Weights of a small transformer language model: 2.63M parameters.
Each number is 128 + 32 x the weight over its row's rms, rounded and kept within 0 to 255. Layers, rows and columns count from 0. The size above them is the row's rms in percent of the matrix's.

# layer 6 MLP down (transposed), 768x128, rms 0.227, rows 208-220, columns 0-127
size [ 95  88 107 101 100 104 107 101  98 101 109  92 104]
[[133 159 125 151 150 138 140 149 130  99 140 131 183 134 111 147 129 104 113 142 128 112 176  91 113 161  72 124 131 127 120 135 142 172 118 111 114 109 113 178 132 182 168 169 136 143 127 182 109 179 118  53 121 207 160  97 139  92 138  74 102 157 106  89 107 110 118 138  88 121 107  94  73 207  84 172 101  38  78 112 163  90 180 103 166  99 159 153 147 133  97  97 150  70 129 133  98  94 120 115 148 160 118  70  97 183 152 131 103 112 139 124  96 107  71 154 117 157 148 157 109 164 116  68 144 169 144  89]
 [109  89 143 177 192 117 105  73 103 122 197 145 124 158 134  96  93 145 140 192 122 172 116 127 113 115 140 166 118 154 141 135 143 105  91  74  72  97 162 109 100  98 129 122 139 141 145 130  96 101 104 139  63 117 115 153 148 124 137 161 152 145 107 149 175 150 162 126 182 132 125 130  76 142  73 155 150 104 114 157 151  96  99 107 171  85  69 167 181  85 107 160  80  76 129 210 114 135 108 110 145  98  96 137 162 113 135  67  99 111  60  70 103 141  89 140 128 153 108 112 214  93 138 109 145 107 126 150]
 [203  95 133  83 177 107  92 146 136 106 144 200 167 109 112 100 113  96 155  84 131 109 188 134  71 154 134 148 120 114 126 137  89 138 126 117 122  93 121  96 117 118  68 164 110 182 180 140 163 202 121  85 171  94 123 129 105 124 117 150 113 156 135 153  80 142 136 138 159 141 120 104  76 132 126  86 141 140 156  36 110 141 138 109 163 136 127  87 144 190 168 149 128 143 112 131 144  96 115 108  88 120 115  66 129 117 139 202 144 181  86 100  89  91 126 194  74 148 100  80 121 139  69 117  99 118 135 119]
 [106 134 143 159 135 176 174 159 150 126 168 117 117 125 149 142 180 183 164 125 130 146 108 129 110 104 133  65 121  95 116 115  89 135 144 162 154 153  68 136 154 118  30 176 102  89 103 119 167  98 132 131 173  71  71  39 141 119  52 145 141 154 167 141  80 116 102 145 106 126 161 130 156 133 148 155  85 130  83  85 115 175  89 113 156 137 181 140 137  50 132  65 164 143 160 149 130 135 161 132 135 112 166 139  97 155 147 113 152 133 136 145 124 155 128  75 177 165 136 152  96 123 120 158 184 158 107 166]
 [ 41 112 109 129 150 132 103 149 123 127  92 167  99 142  93 132 154 138 126 148  87 120 102 154 112 190  99 116  91 136  94 120 113 153 190 104 155 196 123  95 112 159 136 155 147 162 168 154 143 174 138 138 127 150  46  93 194  53  90 140 124  59 109 110  96 134 115  83  83  98 120 172 102  71 137  35 160 150  80 148 149 130 122 146 170 156 144 116 114 128  45 140 135  89 115  94 147 128 159 179 124 130 107 124 160 130 142 138 125 169  73 142 123 180 120 121 149 116 136  96  98 144 115  88 149 143 126 163]
 [158  68  97  86 157 112 135 134  94 131 103  96 134 107 191 143 148 138 126 110 150 102 104  67 152  74 122 163  86 140 192 115 121 127 131 105 161 140 136 132 114 188  88 108 118  65 153 131  99 177 153 191 179 180 139  90  87  92 118 126 130 139 212 119 155 146 111  84 131 121 187 159 188 121 134 112  68 104 136 188  96 126  48 122 110 116  72 132 112 200 149 127 150 144 130 140 138 161 127 149 116 154 129 138 174 140 125 119  75 143 153  82 107 115 105 146 111 144 122  88 147 113 109  83 195 129 168 134]
 [124  90 154 120 148 112 110 134 105 135 146 165 147 148  97 119 125 148  94 114 138 159 122 152 182 172 103  87  34 159 169 137 142 116  94 126 141 172 201 178 135  81 160 143 108 113 148 187 124 156 182 158 137  82 115 112 128  95 158 126  70  63 146  71  53 142 199  73 107 116 113  88 124 161 122 134 145 124 102 186 157 160 163 100 170  69  81 125  94  91 100 114 110  91 148 167 125 152 164 148 156 119  99 108 111 139 133 125  93 160 170  97  95 137  97 177  81 131 132 170 169 128 135 129  94 142 140 132]
 [122 102 166 171 123 155 109 141 138 143 141 113 112 131 133 134 147 123 168  71 147  98 116 184  78 135 160 127  74 111 179  84  91  88 137 171 107 166 133  73 137 140 123 103  86 141  97 146 116 152  90 103 154 150 112  50 136 112  57 160  97 184 115 129  90 149 116 129 104 133 194 109  96 100 142 134 122 127 111 116 104 104 163 128  97 167 116 115 146 123 159 118 115 137  73 163 114  95 135 119 138  72 116 190 216  97 122  74 129 159 130 110 122 135 149 199 138 111 140 159  19 112 139 186  97 113 176 113]
 [105 174  76 104 103 119 182 113 121 177 110 168 154 175 107 150 122  86 110 180 136 116 123 129 130 183 118 205 159  98 157 134 126 181 109 145 134 196  83 164 118 148 130 163 105 218 110 121 109 173 142 128  84 104  70 121 134 116 138 158 128  84 197 153 127 129 122 118  98 135 145 147 122 108 121 144 141 181 122  83 103 137 144 152 155 124 182 113 107 131 152 199 136 171 178 136 138  98  82  78 149 155  87 149 136 130 175 150  84  99 105 146 183 160 106 172 111 135  94  84 106  83 139 148  86 129  69 128]
 [108 154  80  64 123  99 141 118 144 141 116 118 147 100 165 178  90 128  79 113 138  80 101 134 153  94  80 127 128 125  86  81 153 167 108 146  96 118 121 149 162 137  95 112 139 160 110 152 157 115 137 174  92 128 144 112 112  92 121 139  75  75 155 166 188 129 119 143 144 110  98  73 121 211 164 120  76 137 211  93 133 102 160 183 170 106 174 136 174 101  97 108 126 101  59 162 134 146  61 144 145 187 163 118  73 117 137 136 137  88 103  93 141 149 107 106 106 170 161 146 105 111 142 152  86 133  98 186]
 [193 172 112 125  84 102 103 147 163 138  93 126 118 109 153  83  94 113 153 161  80 150 117 102 155 145 145 136 158  91  95 134 122  72 181 170 114 105 124 117 194 204 165 154 174 162  92 162 160 112  84 174 120 161 137 153  92 223  77 144  71 139 116 184  95 153  82 132 151 125 139 106  91 135 151 116 162  73 108 147 119 121 135 206 166 119 154 109 148 192 127 217 127 126 186 145 145 139 117 141 147  89 153 121 115 145 117 115 110  95 117 144 146 135 135 145 135 152 124 157 103  97  89  80 140 137 132 119]
 [157  96 148  92 152 156  92  99 103 138  92 137 112  62  83 165 103 142 118 123 138  98 127 220 148  82  98 156 152 136 129 132 171 106  98 122 101 180 105 169 138 113 137 139 171 138 132  97 130 114 107 105 114 136  62 164  88 108 121  77 139  91  96 114  84 149 155 161 105 126  66 165  99 130 121  85  83 110 135 150 135 132 120  76  88 167  55 138  67 157 164  95  88 117 134 170 167 104 132 145 101 206 141 164 150 146 116 109 110 103 107 176 115  88 148 127 186 108 129  72  94 158 148 123 172 111 148 194]
 [106  69 170 176 168 116 144 111 159 132 130 136  96 119  99 125 122  87 107 144 125 141  88 139 122 152 146 141  88  86 175 143 162 157 204 120 143 118 126 127 174 174 155 124 163 100  73 139 137 183 160 142 132 167  95  75  82  86 145 117 170 116 157 122 115 112 100  98  95 122 149  98 144 109  88 116 167 174  80 140 150  87  37 176 131 179 140 179 102 171 116 150 111 152 146 140 117  72 112 203 103  93 143 153 125 159 162  78 111 119 106 123  84 198 197 175 144 142 124 138  96 163 128 133 121 160 129 155]]
# layer 6 MLP up, 768x128, rms 0.225, rows 209-220, columns 0-127
size [ 94  99 102  99  94 109  95 100  98 100  90  99]
[[133 134  61 170 119 109 168 165 208 148  77  98 175 116 130 182 105  99 109 151 102  86  97 151 150 130 138  59 120 138 169 109 124 124 164 146 130 135  99 111 111  92 126 148 140 134 109 105 171 127 137 207 132 133 101  86  82  72 104 101 144 117 127 132  88 142  43 199 137 149  98 151 159  82 146 153 115 119 117 117 148 189 104 122 155 141 181  61  76 169 143 121 178  91 116  63 101 126 138 124  95 169 159 110 127 174 126 113 120 115 128 106 138 131 173 160 119 112 140 100  77  91 123 173  99 113  80 147]
 [ 86 123 177 145 152 167 153 115  93  89 142 168 102  77 102  83 140 178  91  67 153 106 120 144 123 143 125 120 162 131 106 123  94  96 142  95 145 147 136 140 106 147  96 170 126  81 122 124  33 138 111 151 125 175 137  88 158 153 112 114 119 172  79 136 111 122  89 178 127 164 129  86 138 127 115 142  74 170 133 141 120 114 165 134 129  72 129 143  81 193 161 118 107 191 181 110 172 157 108 185 103 105 150  85 152 101 149  97 104 196 135 147 159  70 135 146 138 118 147  97 164 208 169 172 162 100 158 121]
 [141 117  94 139  84 104 140 133 156 101 148 140 135  80 161 172 150 169 167  84 150 145 155 120 233 132 129 125 106  90 104 158 139  76 121 121 138 148 116 103 153 150 127 101 132 145 154  80 138 110  97 104 169  77 166  79 144  87  62 106 118 116  98 116 148 142  71 135 121 169 130  75 168 123 101 137 121 155 132 110  49 146 135  47  49 122 128  82 156 123 164 127 106 173 146 130  50 157 104 112 125  92 124 130 159 108 100 144 170 143 161 153 135 144 122 105 159 150 170 167  84 191 101  93 146 114 134 178]
 [104 164 126 137 153 130  93 145  99 135  98 133 147 163  63 104 110 148 118 131 100  84 175 146  71 130 126 108 130 153 177 145 159 148 134 169 120 159 109  65 144 144 183 179  84 172 136 191 104 109 131 143  80 131  85 133 113 118 154  86 101 116 144 103 125 112 153 123 112 132 157 128 116  66 104 166 146  78 126 175  77 152 166 113 182 127  81 128 138 118 151 151  64  61 121 119 121 164 185 144 113  99 111  89 127 141 206 139 171 130  93 172 166 101 118 120  92 110  95 163 119 171 221 116 104 101 128 183]
 [107 167 133 123 167 156 131  72  95  78  78 118 108 246  87 112 140  74 171 107 141 173  90  96 123 161 119 141 195 111 136 160 125 131 122 137 146 156 192 108  97 152  94 119 129 144 121 140 162 146 108 123 123 125 175  82 153 170  97 134 121 144 151 132 159  85 106 146 173 168  89 108 117 128  82 136  70 136 143 144 125 134  73 168 102 107  84  42 114 136 151 178  76 154 149  87  97 105 146 150  80 111 106  93 149 152 123 162 128 116  67 133  93 127 101  96 147 148 182 101 109 145 172  90 135  93 142 130]
 [ 98 129 184 149 207  92 109  67 150 118 171 114  97 128 130 140 115 131 100 138 148 148 120 129 166 101  78  81 147 114 100  96 161 174 139 159 181 107 141 100 146 188  73 107 157  83 150 144 158 168 100  87 115 135 185 136  78 116 103 149 116 143 134 123 135 138 126 164 146 127 154 161 118 120  90 180 114 166 186 149 136  83 156 127 132 127 109 122 119 106  95 133 109 105 130 153 110  97 115  93 141 122 172 105 117 146  90 109  86  84 113 214 116 109  55  91 137 137 210 122 126 112  45 107 191 138 167 168]
 [109 113 143 182 155 140  84  86 130 108 132 126 149 153 155 105 159 122 135 137 131 129 119 164 128 146  77 124 182  56 185 126  82  81 148 164  84 112 110 127 160 141  83 128 149 159 142 108  95 171 105 125 117 149 139 165 111 171 120 118 211 153  98 132 179  89  97 142 115 107 184 152 116 150 130 151 139 173 103 134 126 160 146 120  63 169 177 178 129 122 104 126 144 100  98 102 135 118  62 132 111  68 180 144 111 109  41 151 156  90  90 169 122 118 125 127 161 164 116  52 118 117 130  80 155 120  45 143]
 [105 143 178 110 195 138 108 189 129 123 160 105 148  87 103  66 115 131 130  93 122 134 112 123  67  82 115 135 146 176  82 156 113  70 136 142 132  65 147 105 188 107  88 114 189  93 162 183  99 115  97 178 150 140 164 110 184 106  80  69 139 166  81 102  76 136 127 171 147  78 144  86  73 130 165 135 126 113 117 185 130 143 146 157 103 183  85 105 172 137  56 133 155 155 115 177 142 103 174 139 109 138 177 132 116 144 143 144 152  96 143 108 142 107  99 131 144 114 152 170 140 126  92  89 108 122 132 119]
 [171 133 122 151 169 132 116 108 160  76 143 145 119 152 124  92 123  69 100  72 134 124 134 119  68 149 141 117 105 113 147  75 154 159  85 147  84 143 121 132 118 106 142 188 160  65 152 102 126 101 149  89 135 151 137  91 141 156 167 109 112 106 135  59 121 125 202 186 139  96 126 171 153 173 181  69 124 179 152  67 124 111 137 148 169 181 145 150 103 157 108  76  83 133 110 116 159 119 125 148 143 121 115 133 184 195 131  72 102 132 114 181 163  81  52 109 121 148 141 114  68 162 124 102 143 161 131 107]
 [117 165 127 144 111 163 186 158 115 120  92  76 173 155 114 103  46 146 130 102 155  57 154 110 119 123 156 146 169 101  60 107 114 105 128 159 194 131 159 123 127 115  95 131 143 102 131 129 107 113 152 147 113 125 193  97 121 132  80  92 101 118 147 120  79 132 184 139 189 113  90 192 116  88 101 178 110 123 118 143 130 146 187 123 129  76 120 164 177 138 138 118 125 140 211 104 145 146  86  69 140 128  84 102 152  75 162 132 113 166 114 141 109 148 128 151  47  93 166 123 126  84  83 137 111  97  91 124]
 [115 136 167 148  76 175 121  32 143 147 174 105 132 145 147 119  66 126 132 155 167 108 176 147 128 125 171 149  91 115  99 116 196 126 142 159 124 146 108 131 115 137 172  71 131  80 113 102  88 106  68 181  62  95 116 208 105 130 136  89 100  88 130 148 153 120 139 149 146 157 152 152  94 154 162 153 135 117 165 175 108  86 177 137 151 130 143  90  86 112 129 148  70  81 134 173 162 136 107 143 139 133 111 165 163 122 175 146  80 153 153 131 167 143 124 106 193 123 166  87 151 124 109 113 121  72 185 118]
 [155 127 145  49 141 173  98 115  86 147 118 140  88 185 113 161 205 127 190 177  86 133  52 148  99  97 103 145 148 111 127  93 162 133  95 173  90  86 191 103 131 145 138 199 113 128 112 134  98  50 134 174 132 143 127 145 164 131 144 128 152 179 195 157  64 104 156  99  76 138  93 105 134 142 107 122 144 133 149 130 148 145 147 166 101 106 147 154  84 100 105 138  88 146 104 142  80 114 114  83 117 184  83  79 104 117 130 107 116 113 122 167  97  99 166 148 119 125 104 152 113  94  99 160 173 126 109 114]]